From a checkpoint of a small transformer trained on Wikipedia: vocabulary 2971.
Each number is 200 + 40 x the weight over its row's rms, rounded and kept within 0 to 999. Layers, rows and columns count from 0. The size before them is the row's rms in percent of the matrix's.

# layer 10 MLP down (transposed), 768x384, rms 0.0364, rows 78-96, columns 0-191
091,167,179,231,250,192,194,210,128,183,242,163,152,220,227,124,232,217,216,174,288,205,124,196,199,200,218,209,211,202,212,219,159,200,258,244,213,176,211,177,205,283,157,226,192,165,224,201,142,271,192,213,240,160,148,201,223,180,153,242,188,223,182,190,180,223,167,227,225,159,271,219,268,207,202,204,191,156,229,184,196,235,149,191,204,180,220,212,234,117,149,147,236,221,230,283,196,223,235,143,157,202,106,153,216,181,193,123,161,236,232,321,157,216,204,181,215,188,169,244,157,196,211,212,202,147,222,217,202,173,212,153,241,202,180,208,219,131,172,145,181,250,182,180,214,238,221,188,231,251,190,210,205,194,213,198,174,135,174,243,216,251,173,133,227,176,252,198,215,216,221,236,272,212,136,164,254,245,145,207,184,193,277,218,168,189,239,245,211,127,333,169,135
105,153,148,228,147,226,172,192,203,276,196,188,147,220,212,141,186,233,194,212,204,145,176,112,187,249,209,225,112,230,209,205,150,167,258,206,150,216,95,209,150,241,144,187,270,212,204,138,185,158,177,224,234,202,230,144,166,248,167,112,181,188,148,178,155,196,178,200,230,315,181,197,242,169,162,194,161,193,238,203,211,243,206,109,246,168,158,157,238,184,207,151,210,160,188,195,173,202,175,210,176,187,178,150,231,158,171,194,211,281,276,188,199,176,245,192,241,155,225,270,222,211,242,179,207,121,192,261,178,195,177,197,216,231,162,314,312,188,134,218,180,180,205,224,270,199,238,229,235,184,233,192,192,244,81,171,233,219,124,296,248,132,275,193,232,239,234,193,263,217,222,272,163,208,223,175,213,170,252,187,223,197,165,162,224,222,127,189,234,255,254,153,184
097,165,151,156,208,154,187,135,184,170,96,259,176,194,241,259,183,253,199,193,194,228,197,246,274,221,165,158,220,177,255,176,174,264,231,200,194,198,141,169,212,225,193,192,236,216,179,127,204,227,223,144,155,259,163,235,130,177,137,170,220,146,242,175,195,96,126,257,219,242,256,175,208,207,128,223,241,183,165,235,223,190,185,298,182,216,185,149,251,251,167,157,201,219,276,182,204,198,178,133,202,230,202,249,232,227,240,242,198,239,210,165,149,169,125,262,210,226,234,248,150,250,217,201,153,203,234,188,242,206,187,213,233,240,266,225,172,170,136,250,146,164,153,235,237,203,183,220,231,160,206,208,201,229,272,199,154,144,251,252,213,140,205,248,88,167,251,145,164,218,203,230,230,227,246,235,293,265,287,157,211,210,273,315,175,233,228,185,205,170,264,148,200
110,267,165,138,190,264,263,143,212,193,201,235,161,251,218,294,160,183,126,204,219,205,165,178,238,211,189,191,198,217,123,206,211,126,248,164,193,242,205,281,210,227,236,192,263,148,211,200,198,181,175,253,235,126,211,246,204,193,136,224,170,157,215,180,224,169,240,180,209,233,172,237,285,90,168,227,240,153,235,238,226,217,222,164,253,183,213,251,238,231,278,179,174,140,231,214,198,155,207,202,211,203,243,157,195,254,232,197,170,213,217,222,243,227,175,195,177,252,211,244,270,172,216,215,184,178,184,261,228,169,212,201,207,159,204,223,206,149,176,175,142,220,201,147,257,159,153,164,196,123,271,191,143,219,159,203,199,122,182,179,260,164,156,209,196,134,149,167,237,152,210,268,169,206,179,180,243,252,243,262,154,177,131,154,145,215,231,277,215,217,164,282,224
128,116,170,170,193,181,120,216,227,223,223,192,246,216,180,257,230,196,200,155,236,215,196,166,236,206,241,175,198,200,223,171,172,194,67,181,232,189,185,180,258,196,162,183,268,183,174,197,284,173,323,227,166,196,214,188,210,180,132,210,182,263,234,227,190,200,218,247,198,224,278,119,233,196,211,196,219,262,176,233,262,240,281,189,275,192,312,217,290,187,134,220,182,157,226,243,188,218,182,177,210,210,228,156,200,151,242,171,214,160,200,181,199,222,189,260,228,230,111,173,168,183,166,163,161,236,193,183,161,177,174,136,168,131,128,237,165,195,221,255,230,185,223,226,160,227,198,201,210,206,163,233,201,179,227,163,167,147,213,199,158,132,213,197,203,226,160,134,156,303,232,244,208,133,252,204,234,227,160,169,147,108,213,191,192,206,161,237,184,185,219,291,252
107,169,197,180,200,205,239,194,133,196,178,173,205,178,104,148,148,257,150,264,245,235,202,239,151,175,214,181,308,187,179,133,207,210,195,154,233,248,190,219,175,188,267,213,199,180,193,206,158,245,142,157,235,120,234,260,214,172,273,149,168,151,74,259,168,221,215,152,157,88,234,200,198,210,151,154,226,208,216,188,182,136,155,225,216,193,208,224,162,205,205,213,237,253,206,232,190,217,185,229,129,213,169,155,179,269,164,199,260,241,184,167,180,236,221,205,184,219,217,269,238,323,255,185,223,318,204,169,162,150,144,202,232,225,231,198,250,171,162,129,246,166,131,209,181,172,177,173,137,229,247,203,226,164,116,217,178,226,202,255,261,196,219,120,266,188,241,210,224,126,299,212,186,196,220,193,231,234,191,242,223,214,173,205,213,263,171,174,154,216,180,245,233
099,210,191,172,240,156,145,152,173,147,186,179,198,228,196,213,224,267,288,186,231,230,125,193,284,150,202,203,181,178,176,118,193,123,160,155,187,261,139,236,230,185,207,185,234,148,221,231,232,137,146,196,172,226,213,206,246,186,219,316,184,220,218,174,189,204,211,294,219,244,162,271,281,189,228,171,154,158,171,215,223,218,126,174,239,170,192,195,226,188,215,205,267,145,225,186,196,176,215,175,169,198,226,131,225,276,183,213,176,241,186,216,259,195,195,188,280,324,205,134,226,163,167,157,263,227,210,274,147,189,219,220,201,218,249,246,251,225,193,201,197,161,194,121,164,221,221,219,199,167,171,248,185,184,263,234,245,197,178,116,153,153,193,243,217,245,226,155,203,143,199,127,139,203,233,196,163,197,137,251,212,181,160,166,205,215,81,180,213,185,144,225,212
107,117,243,162,135,210,300,185,163,156,154,194,258,213,204,171,184,187,209,150,164,162,168,250,229,207,260,220,177,200,208,224,170,260,167,166,208,247,194,223,240,217,149,182,255,139,229,221,200,168,185,221,163,204,189,189,139,205,143,165,205,209,269,154,171,170,179,252,170,235,231,130,264,187,194,185,231,179,216,214,227,135,285,235,122,216,235,227,110,220,211,212,260,212,246,227,199,234,187,89,171,260,237,251,147,196,183,191,215,207,129,168,184,169,223,130,233,238,247,262,137,208,142,184,267,226,126,161,241,221,175,141,208,212,240,196,231,152,175,283,186,148,155,187,226,86,238,147,207,190,144,179,174,224,261,178,133,204,205,236,243,205,261,147,217,128,239,241,201,226,191,171,187,203,140,183,171,211,177,241,202,238,211,218,277,236,209,177,221,181,158,137,286
099,223,158,125,266,162,198,265,248,184,118,226,179,190,283,185,285,212,244,229,213,154,196,161,228,232,178,141,246,233,202,240,238,247,230,150,195,182,198,199,279,190,117,211,301,211,174,161,222,187,184,255,154,182,281,204,221,282,188,238,173,128,204,219,196,230,132,206,165,229,185,239,160,155,236,196,199,193,157,153,209,214,260,232,166,243,210,219,209,242,226,288,229,229,250,127,188,257,200,215,202,202,237,104,254,197,179,216,214,257,220,226,233,165,190,233,193,120,217,175,164,176,196,157,190,154,279,160,182,193,166,147,253,223,160,210,212,116,237,173,162,179,222,248,223,149,211,166,177,190,162,196,215,192,150,197,169,188,145,171,161,127,186,249,173,196,221,155,94,176,231,206,259,200,245,188,221,207,141,116,216,184,126,221,200,174,159,159,186,224,221,265,284
091,216,196,174,157,197,178,223,212,219,179,265,217,161,208,101,291,129,201,227,197,192,201,224,161,122,176,161,277,142,182,201,194,185,166,186,229,162,171,235,201,239,172,187,244,238,229,254,238,226,242,233,207,175,189,158,188,274,240,172,229,210,211,161,201,263,232,160,133,266,218,204,223,173,201,186,173,226,238,226,238,180,202,273,270,167,174,230,249,273,168,222,192,253,203,214,152,238,170,172,219,210,255,122,221,170,219,152,236,144,170,185,258,108,220,126,183,274,218,157,186,304,201,242,164,138,189,233,158,188,134,175,220,169,228,215,191,174,145,168,189,208,289,318,199,238,198,201,173,158,206,228,203,218,181,234,203,229,215,146,152,230,253,118,121,111,191,271,154,225,236,237,172,199,255,206,167,163,208,193,181,185,216,161,152,221,156,231,158,157,225,185,196
100,227,233,215,157,201,142,192,214,200,129,169,192,167,176,221,263,204,153,147,212,263,244,214,289,184,144,180,211,183,244,160,175,236,212,252,182,158,230,173,205,253,259,230,200,212,170,277,155,263,255,172,169,247,225,312,180,125,241,199,209,154,248,208,171,168,154,181,145,229,203,209,205,185,226,123,211,197,232,137,224,206,179,210,236,186,218,164,215,218,196,203,137,150,226,217,235,227,191,196,240,155,260,147,175,194,175,191,246,129,181,267,249,177,220,189,131,244,190,257,145,161,184,208,142,297,191,173,247,185,164,173,238,199,197,131,202,236,242,156,192,214,243,197,205,192,205,174,248,187,157,124,185,174,182,179,174,229,214,200,161,204,290,196,210,253,237,181,189,223,142,293,234,256,181,198,196,215,235,252,215,191,189,200,212,160,214,124,212,261,221,106,247
104,221,221,255,165,182,143,155,150,197,164,247,170,256,201,167,273,196,180,185,225,257,193,132,132,175,150,188,199,211,191,212,315,222,231,172,193,179,246,226,168,135,208,207,323,142,180,216,247,225,126,231,220,221,184,168,165,180,272,220,161,250,211,243,148,159,223,175,210,247,240,233,172,189,167,236,170,226,238,152,204,149,108,240,220,212,225,199,166,192,139,186,197,278,206,218,194,188,224,300,214,233,222,163,159,243,233,305,204,215,251,205,299,151,209,235,187,256,182,201,191,202,223,160,224,226,215,138,191,94,201,139,229,207,280,165,164,190,135,221,210,253,211,230,173,225,241,120,159,222,158,156,144,180,185,168,172,242,225,204,171,235,233,202,202,188,177,188,218,167,194,220,167,244,124,165,117,246,245,233,200,247,284,194,132,232,226,217,159,195,271,226,192
086,179,233,158,176,195,211,163,262,190,185,151,224,168,235,191,186,209,212,146,174,174,203,215,187,149,221,260,192,195,168,284,197,126,204,200,198,157,193,220,160,103,263,179,215,183,237,163,180,160,167,165,206,192,246,182,228,182,196,261,208,241,240,220,208,173,218,181,158,215,259,218,182,248,192,189,243,170,235,227,226,215,142,150,262,155,185,252,206,189,202,220,190,276,168,213,183,132,271,277,206,178,230,193,288,199,230,189,198,153,245,193,209,272,223,174,90,184,245,212,209,194,199,152,253,180,244,239,204,160,215,151,219,157,248,166,211,221,154,297,176,260,192,157,203,229,135,218,243,163,235,196,227,278,135,229,227,233,272,246,77,205,165,208,122,196,215,157,141,198,177,220,187,158,285,254,175,171,193,267,129,272,225,154,192,166,174,198,203,227,165,225,146
109,342,172,146,226,214,174,241,199,280,151,145,243,242,205,185,228,186,200,175,192,168,329,211,170,244,239,196,219,245,163,224,215,200,229,202,184,142,197,216,215,128,202,226,231,181,189,273,191,227,163,245,184,170,277,231,244,197,175,157,208,293,200,202,112,166,197,257,155,160,182,205,157,233,181,242,217,222,156,214,190,176,231,220,212,224,230,229,171,200,166,167,137,273,153,134,208,195,183,215,278,201,133,131,164,234,288,237,282,243,183,234,245,254,232,172,203,220,195,230,200,204,250,166,240,203,215,140,208,268,185,229,151,233,150,169,202,130,231,214,133,185,219,241,203,172,187,243,229,158,195,153,132,189,177,161,188,103,213,168,198,226,131,195,161,184,212,165,162,209,201,211,160,217,187,268,206,237,191,189,195,172,220,213,164,177,181,228,218,254,240,220,224
100,199,231,296,209,216,167,183,189,236,208,255,193,208,246,190,237,257,153,259,160,123,119,207,202,227,142,137,156,225,213,143,237,272,276,266,252,129,185,218,228,212,223,181,270,199,199,192,211,270,286,262,173,200,220,244,226,189,158,140,282,207,171,231,160,263,210,132,197,201,194,249,237,165,212,209,190,207,255,156,228,216,252,207,208,265,173,278,222,230,208,106,276,218,171,255,195,179,154,215,145,208,143,190,200,118,222,192,123,229,228,111,257,265,249,171,199,161,224,257,213,236,276,173,164,193,232,219,167,134,141,134,142,115,169,210,168,232,240,149,171,145,172,184,192,186,225,195,341,243,163,180,155,165,148,195,232,216,168,212,256,221,208,227,273,165,156,110,174,193,187,188,232,202,221,155,223,188,214,250,212,197,133,165,248,226,223,211,161,132,197,206,205
103,144,248,238,172,226,249,228,229,107,189,153,155,194,208,211,163,174,228,175,201,216,275,165,167,210,282,240,246,164,213,145,164,260,204,134,241,104,200,230,159,186,241,241,188,205,178,256,192,117,228,164,167,189,259,129,237,213,202,100,253,302,197,176,187,244,203,165,196,238,234,176,220,262,169,214,196,208,181,197,195,213,192,221,184,214,174,198,185,212,165,231,145,166,179,218,227,141,195,181,193,177,143,226,192,173,231,245,139,265,201,227,129,313,183,133,166,252,194,235,219,232,239,187,189,233,247,185,242,117,171,234,217,178,181,241,138,330,153,124,203,182,134,235,180,171,219,167,175,284,254,236,160,187,113,166,245,209,164,211,258,256,188,237,150,201,152,193,171,180,239,142,242,222,191,214,242,186,175,166,224,179,238,210,149,194,311,212,254,124,240,208,176
098,95,186,241,144,231,187,193,124,223,229,189,148,186,250,194,218,132,247,183,181,243,129,258,258,228,223,169,278,197,167,176,210,173,238,227,186,172,223,135,184,211,197,200,127,179,187,151,255,190,205,227,168,188,175,221,180,210,169,253,179,163,159,176,183,137,207,234,185,206,238,235,221,235,281,191,245,143,192,187,201,262,211,198,206,192,192,201,227,233,141,231,285,259,212,190,207,190,128,251,190,275,226,126,196,200,173,142,205,247,137,164,186,175,253,167,195,136,159,211,159,208,202,188,162,209,182,238,113,211,211,181,197,173,184,204,213,148,204,175,164,198,236,153,114,136,235,250,203,222,173,192,148,196,242,282,216,232,232,181,134,261,233,165,251,188,160,256,191,166,203,203,230,180,185,224,201,170,150,156,173,180,174,217,188,258,144,154,219,153,159,226,279
104,135,196,317,213,239,204,175,150,184,176,237,200,209,182,275,194,204,184,235,199,237,202,189,234,176,207,156,231,160,213,206,247,184,228,238,134,213,274,270,184,195,184,220,187,206,236,174,186,256,155,210,188,133,207,212,206,288,170,216,160,208,154,170,163,214,217,179,202,204,249,210,192,204,192,200,210,196,159,214,171,159,233,247,187,178,211,226,121,261,232,237,229,203,113,228,210,266,190,221,208,229,189,241,201,170,278,185,198,220,192,179,244,169,177,192,245,190,252,266,310,195,198,233,202,231,259,204,256,233,217,236,209,160,201,168,189,165,128,158,169,165,190,188,175,197,264,172,160,205,159,184,224,205,164,160,193,260,203,182,139,201,155,125,249,204,188,191,220,202,279,174,262,228,220,199,232,174,217,170,192,247,220,247,232,147,203,134,155,269,232,245,189
104,162,223,272,189,190,217,185,210,216,224,193,215,206,182,261,179,208,167,209,172,215,191,201,203,207,184,173,262,196,221,140,202,198,179,206,197,188,209,203,199,188,240,262,241,230,214,208,239,205,191,137,235,205,252,156,193,187,149,150,190,218,235,233,192,170,165,168,166,154,149,170,169,268,249,154,181,220,223,195,240,211,180,185,198,185,199,192,248,176,201,164,196,145,139,232,136,252,169,215,276,211,162,59,203,220,200,197,269,244,207,214,271,240,180,110,205,194,245,205,199,173,244,195,177,111,216,202,256,241,235,154,193,223,170,216,192,152,181,149,241,211,250,229,181,135,228,258,175,191,220,269,234,224,208,178,177,170,140,193,221,208,240,253,182,174,173,176,174,174,225,175,191,167,218,166,223,265,193,169,183,159,221,222,247,205,202,177,218,173,101,176,172
# layer 10 MLP up, 768x384, rms 0.0371, rows 79-96, columns 0-191
097,158,154,159,172,228,143,130,219,139,129,165,181,191,181,221,159,161,183,131,204,234,170,207,188,207,290,168,142,181,242,261,191,167,227,162,197,148,203,168,217,168,224,188,228,226,173,248,200,190,195,183,199,195,199,200,207,171,184,216,179,188,213,180,218,139,243,170,215,178,194,199,211,205,134,217,251,187,248,191,195,171,164,165,230,198,263,286,243,145,149,165,152,186,164,208,174,215,165,191,197,128,184,184,226,250,199,150,127,160,245,152,239,258,136,203,133,198,187,212,212,383,197,182,146,204,209,255,177,232,271,236,199,208,129,153,196,246,225,221,219,189,259,149,209,192,206,239,184,137,192,215,261,163,139,262,214,201,311,160,235,183,136,235,190,228,211,203,191,160,283,193,294,271,199,243,160,212,230,192,118,182,225,216,195,161,269,235,270,224,213,286,195
098,180,226,133,213,227,208,227,187,251,260,160,226,189,241,198,261,178,228,166,95,236,175,218,239,192,172,237,150,219,228,228,189,135,156,208,189,196,179,138,273,173,217,162,254,138,231,218,175,267,263,183,260,239,195,164,221,206,152,208,243,181,120,222,201,173,221,268,200,263,214,260,206,213,207,226,177,190,241,174,117,329,196,195,141,206,192,239,258,163,230,193,168,253,188,216,240,231,243,177,173,267,240,189,185,250,144,153,222,191,209,216,258,189,189,225,220,193,209,165,215,141,214,197,192,210,151,169,300,206,219,201,145,181,190,238,244,278,197,210,191,149,253,117,203,193,260,226,161,124,204,232,240,232,160,182,183,226,155,231,234,241,165,225,175,242,110,247,126,232,182,207,236,129,238,235,192,164,170,153,199,249,138,124,198,196,203,230,125,204,165,200,233
108,162,145,195,159,245,219,195,214,158,211,164,214,168,93,145,97,211,178,205,177,168,261,252,238,255,218,193,197,213,149,190,205,187,165,201,221,223,200,165,229,190,185,212,102,127,218,174,189,240,175,162,217,229,274,189,218,287,161,210,233,128,147,185,131,205,201,247,172,254,239,234,192,167,197,219,200,199,201,177,249,173,148,169,189,202,179,173,148,281,204,208,169,212,261,179,218,191,238,202,200,146,168,163,162,203,167,157,170,306,128,219,178,222,275,255,250,212,143,216,158,158,233,248,280,205,224,192,175,231,247,243,127,219,112,229,229,186,174,184,213,174,169,266,190,202,243,270,161,173,212,183,196,206,204,190,214,264,247,171,227,236,130,147,168,172,156,184,111,164,199,220,231,117,209,281,280,173,181,186,226,250,171,185,248,189,223,192,147,144,186,163,174
129,128,220,142,181,162,51,236,89,193,223,177,215,158,155,196,204,128,136,221,219,179,323,162,191,203,156,163,208,217,210,234,233,190,214,172,244,210,171,171,213,196,192,192,189,174,215,172,294,194,209,220,135,186,231,230,209,206,140,174,222,225,193,180,193,117,260,252,166,171,294,245,117,179,183,198,193,163,202,226,268,181,266,165,241,219,224,205,243,207,175,191,243,194,168,248,191,179,227,187,209,230,181,192,222,187,235,193,239,199,95,81,177,186,159,218,261,178,147,176,150,206,202,183,212,192,262,232,208,176,200,214,223,210,178,225,201,215,203,215,206,168,154,210,154,205,183,191,217,210,162,246,197,214,193,207,262,173,148,190,123,199,201,157,159,224,177,195,140,238,178,195,198,186,238,146,229,188,181,241,230,177,172,182,194,250,110,209,218,215,228,243,276
106,197,224,156,163,235,226,147,252,137,183,159,222,225,234,204,205,186,223,260,216,146,168,177,135,192,167,181,130,166,211,201,253,208,229,211,142,254,227,195,230,177,173,226,149,227,211,263,201,283,154,219,161,185,206,210,251,173,251,194,220,240,233,230,201,184,239,315,254,214,135,234,187,168,213,222,216,249,213,166,220,270,247,257,237,137,203,165,193,237,201,251,191,249,217,208,167,221,148,187,187,222,268,187,181,155,219,108,187,220,207,145,174,132,173,221,181,239,178,214,208,180,247,186,172,138,258,130,190,164,282,188,221,223,130,253,180,189,240,105,225,150,205,205,217,174,189,241,220,243,240,149,148,210,206,171,144,235,241,117,246,193,255,214,190,257,229,183,194,146,199,184,196,123,224,191,164,124,211,152,208,254,176,218,230,204,225,195,251,170,186,275,253
101,221,151,258,231,160,169,160,191,227,250,205,212,201,141,248,206,155,145,130,231,222,271,148,174,213,225,135,226,191,259,232,197,274,172,165,258,142,113,185,260,199,253,231,213,231,152,200,280,169,203,199,261,211,199,212,147,200,182,195,159,175,274,244,162,148,132,204,267,184,212,162,181,150,221,181,153,145,177,222,274,205,316,230,107,143,213,164,208,176,272,267,249,252,175,194,229,152,284,236,148,124,220,198,238,145,214,184,275,236,166,179,212,201,246,200,229,225,171,228,187,134,146,220,81,130,186,164,211,184,255,178,201,204,123,184,118,193,270,144,145,174,263,267,141,174,164,189,191,225,230,180,162,216,230,238,205,162,218,172,220,168,206,241,192,155,314,183,129,191,123,197,180,185,179,195,145,193,266,175,194,202,214,186,215,211,245,253,179,206,222,188,221
100,226,193,187,279,218,212,204,82,237,185,179,216,301,198,189,213,222,181,198,252,116,262,164,127,254,205,223,160,182,176,272,228,199,243,220,157,183,250,175,241,187,229,186,216,230,193,213,130,255,199,270,181,251,259,172,184,275,194,139,139,184,204,218,232,166,166,247,125,203,263,271,195,219,215,146,284,157,154,206,136,243,203,211,212,161,177,211,221,284,189,149,172,139,133,212,171,195,147,221,223,174,159,196,88,280,251,242,193,201,230,200,191,238,206,172,224,197,210,176,197,183,200,192,162,262,183,164,209,158,126,216,179,243,240,178,200,175,237,218,182,186,284,227,232,182,225,257,211,188,130,232,190,195,279,192,173,210,229,215,216,180,213,169,190,193,226,179,189,220,122,186,203,183,179,286,142,227,236,150,183,199,164,212,91,175,251,211,251,174,276,183,173
095,166,184,218,165,186,131,202,134,283,223,170,187,229,192,193,196,187,193,181,210,209,295,250,204,224,121,176,223,164,194,185,238,244,202,148,246,207,172,239,281,124,187,246,113,182,212,239,241,207,165,182,204,200,229,200,260,236,206,187,226,179,140,176,158,131,215,224,112,153,214,164,194,168,238,123,230,162,195,169,153,209,167,232,163,229,241,169,189,226,232,159,248,233,192,222,181,178,152,236,185,185,148,155,181,234,217,116,179,238,263,210,201,159,241,212,203,169,171,160,202,144,182,198,272,223,223,175,188,246,187,138,220,253,106,204,181,182,218,183,250,161,179,168,161,203,128,196,177,184,190,220,226,254,208,278,218,241,140,208,251,188,227,236,180,150,234,259,136,141,230,216,189,251,114,241,280,168,195,209,261,316,191,147,216,186,169,250,153,130,228,139,191
089,117,176,214,187,221,244,123,186,191,207,145,221,341,192,205,192,169,180,135,171,179,184,191,145,176,202,262,177,212,170,178,184,220,217,194,201,208,153,203,179,226,308,241,230,277,190,214,180,223,186,226,226,158,189,266,215,168,239,207,200,243,230,163,212,203,147,165,222,212,195,154,161,184,173,178,187,162,199,186,207,237,207,206,155,133,305,247,179,147,255,178,198,139,157,193,139,208,168,215,282,113,202,145,191,146,181,217,241,247,162,183,226,303,177,134,128,199,229,159,146,172,189,237,199,211,204,209,210,250,274,253,248,194,207,264,195,206,163,151,191,148,140,134,199,231,284,196,260,195,262,205,268,156,190,254,200,118,216,152,172,203,216,240,217,219,188,213,187,203,205,206,229,176,108,231,240,236,191,226,154,134,161,213,238,246,243,161,182,258,193,254,158
105,213,203,174,139,150,222,261,163,245,219,164,137,285,166,153,163,248,255,179,191,171,202,125,101,194,225,174,104,194,174,277,170,195,176,179,221,272,265,119,263,147,216,231,137,164,219,143,216,189,140,240,255,235,156,197,91,267,247,159,219,152,206,178,167,244,203,233,154,142,194,275,217,157,234,206,240,197,224,189,200,246,240,226,180,209,181,233,243,268,252,220,261,243,207,183,250,246,172,187,165,199,194,185,146,201,160,204,190,196,192,246,207,214,194,273,259,225,224,204,179,247,199,166,241,92,181,266,178,194,253,182,125,121,210,170,213,208,188,192,229,189,183,234,126,190,151,173,184,194,211,224,195,201,201,151,194,213,183,152,191,253,233,181,156,203,232,235,173,158,240,220,203,204,245,227,244,191,197,224,71,283,211,192,257,222,190,200,196,255,214,193,200
101,243,214,247,203,122,175,148,180,188,174,162,257,194,177,116,188,167,180,236,117,204,201,234,217,184,137,202,220,174,205,196,163,173,138,172,209,204,140,167,227,183,252,238,204,148,215,197,198,166,192,184,171,154,233,133,204,198,275,171,144,208,183,165,146,206,182,70,134,234,178,197,184,182,211,238,187,66,127,189,210,237,223,133,128,218,176,215,105,179,241,195,290,283,207,177,230,264,199,170,175,237,121,198,224,240,182,194,215,157,166,204,233,170,183,162,74,184,180,260,195,179,134,158,130,204,234,227,248,215,241,238,194,213,191,198,155,199,231,167,179,140,178,265,226,185,221,203,199,206,154,230,204,217,228,285,152,186,210,217,253,179,155,203,166,182,245,177,164,176,163,179,204,145,194,170,187,236,172,257,217,207,171,200,168,189,248,172,194,156,269,229,227
094,249,208,189,232,196,115,153,144,267,227,184,221,152,165,214,238,220,222,213,179,206,193,201,252,214,300,210,212,218,198,193,281,246,175,151,260,289,188,205,253,229,169,204,221,120,138,166,250,121,197,180,203,137,186,199,223,218,238,219,221,143,253,169,189,222,233,211,151,210,265,195,152,199,165,155,166,199,196,197,201,223,232,212,162,146,248,209,215,243,200,115,235,199,178,206,190,246,247,156,247,304,168,204,232,263,221,161,202,262,193,195,119,209,213,176,257,258,196,187,203,222,280,207,106,123,153,158,222,181,139,176,187,147,233,177,178,149,198,242,301,232,191,149,265,196,225,175,138,231,197,254,195,186,199,244,179,217,95,218,228,249,203,245,227,236,172,207,240,211,196,179,188,160,174,178,171,206,167,184,183,201,189,188,167,197,204,109,197,147,214,177,142
107,134,232,202,132,222,231,144,155,171,106,218,200,175,127,180,166,177,219,197,242,281,161,182,150,213,235,127,273,213,228,263,173,176,215,171,223,221,165,150,265,159,170,156,185,86,249,235,293,185,170,164,176,185,245,208,182,263,223,246,227,207,216,239,220,185,249,220,203,214,166,235,160,258,182,149,252,219,136,175,208,191,208,273,185,128,208,190,218,206,167,197,179,204,222,187,145,226,188,165,225,176,222,177,166,167,192,161,212,158,222,193,137,167,164,192,250,162,145,228,283,212,195,201,278,184,285,267,226,138,220,211,221,183,181,288,109,211,224,253,216,188,195,187,205,186,215,239,211,176,202,201,151,314,227,193,229,259,210,146,170,235,187,230,214,147,249,214,190,185,205,184,277,148,151,270,164,197,202,145,239,242,195,266,206,213,211,185,269,201,261,183,145
096,186,273,154,164,175,176,241,176,217,203,188,217,214,114,217,223,185,231,132,188,158,208,204,188,238,249,184,241,209,218,209,239,169,165,241,166,203,223,205,167,211,277,240,165,232,244,240,220,172,203,225,221,161,208,183,240,245,188,147,156,202,215,228,205,215,197,208,286,212,143,167,150,167,159,222,191,174,178,229,290,255,210,215,214,154,224,175,99,215,125,216,218,227,274,210,222,309,193,272,220,178,222,174,229,139,193,185,208,197,167,271,224,196,140,233,224,180,218,217,217,207,152,213,243,260,201,146,205,216,171,281,191,176,181,266,201,204,279,156,181,212,159,267,159,259,168,202,196,154,122,134,206,238,192,265,177,233,186,165,196,221,190,143,143,170,256,179,162,177,244,185,172,193,144,199,200,270,268,194,131,181,233,228,150,233,214,144,129,183,209,212,128
102,140,157,189,168,140,252,202,191,212,220,222,273,134,178,204,183,281,197,269,189,229,174,194,157,251,247,141,218,232,256,210,152,178,168,186,192,228,172,184,118,168,267,172,217,188,206,160,303,271,161,272,211,188,224,225,276,127,125,171,200,222,204,190,205,158,181,195,139,240,178,297,185,200,242,241,287,178,199,220,310,229,199,228,195,155,178,250,206,236,212,195,174,282,171,178,162,198,193,236,198,230,110,197,207,192,163,162,246,199,243,185,155,225,163,217,161,142,197,145,266,142,185,215,247,116,181,238,211,231,296,120,215,193,150,177,182,218,183,252,218,221,153,206,144,215,191,228,151,211,203,289,196,150,308,212,191,167,160,179,218,162,214,187,156,218,141,277,196,203,218,177,262,221,192,223,174,146,191,184,171,285,189,173,179,154,187,130,177,170,194,173,238
097,212,218,192,145,181,284,200,181,198,213,206,127,248,200,188,183,225,160,169,170,165,177,167,192,191,233,257,145,209,218,196,134,131,215,212,103,297,212,253,219,186,252,222,239,197,215,172,183,205,158,214,205,259,198,208,238,108,190,273,214,235,184,194,209,176,202,303,266,233,236,192,223,144,167,205,166,151,216,214,180,240,145,152,207,170,222,204,159,265,162,212,256,233,169,270,162,259,231,210,168,222,164,207,211,102,210,205,196,256,187,179,175,178,201,177,186,234,216,236,196,222,199,179,230,247,189,155,142,194,161,181,53,211,166,210,212,255,202,208,256,306,243,247,186,221,270,252,211,219,168,298,136,200,217,170,198,178,244,217,206,230,215,181,216,182,159,258,154,190,153,196,206,160,211,136,263,234,205,262,150,238,171,188,250,244,227,226,157,249,222,236,169
102,234,190,164,239,203,101,218,162,225,202,187,243,202,187,134,153,243,94,187,233,168,171,135,194,198,127,217,253,181,215,184,161,196,232,233,200,237,186,201,190,214,166,206,217,169,210,247,187,213,227,171,174,129,105,130,172,193,210,203,209,200,186,233,204,133,220,181,159,186,232,210,217,221,250,157,236,209,192,211,172,230,136,219,179,228,256,130,135,281,172,171,263,257,215,234,285,161,204,242,221,167,177,189,212,109,176,246,148,217,158,199,183,253,215,261,160,288,188,218,191,189,198,168,229,149,208,124,226,203,249,215,147,239,156,228,198,177,237,162,196,209,173,227,205,234,172,216,182,195,152,227,232,237,235,213,218,202,230,162,177,204,229,180,183,264,205,159,168,159,127,218,175,216,128,198,218,217,232,200,258,272,190,282,172,262,144,243,208,217,210,169,207
100,175,190,118,168,201,206,178,198,197,220,196,174,217,184,259,228,186,192,243,241,217,189,191,212,229,223,198,212,247,171,274,135,163,173,285,195,161,207,172,161,155,313,214,66,210,257,143,201,123,244,184,266,141,218,183,126,167,181,175,203,233,226,221,218,175,200,234,180,282,205,194,176,149,186,310,248,150,197,129,194,233,151,166,200,231,225,208,220,217,178,161,239,177,185,234,154,230,254,162,193,184,204,156,199,123,157,147,223,228,172,197,147,215,140,270,177,275,121,292,179,168,171,211,190,102,223,229,251,145,284,292,182,227,212,151,201,197,205,203,179,177,205,218,214,213,229,224,237,280,149,207,197,247,214,243,202,171,153,190,176,154,169,213,198,203,235,195,206,214,244,179,180,201,172,232,196,198,281,202,118,179,211,158,180,184,141,201,209,190,162,202,263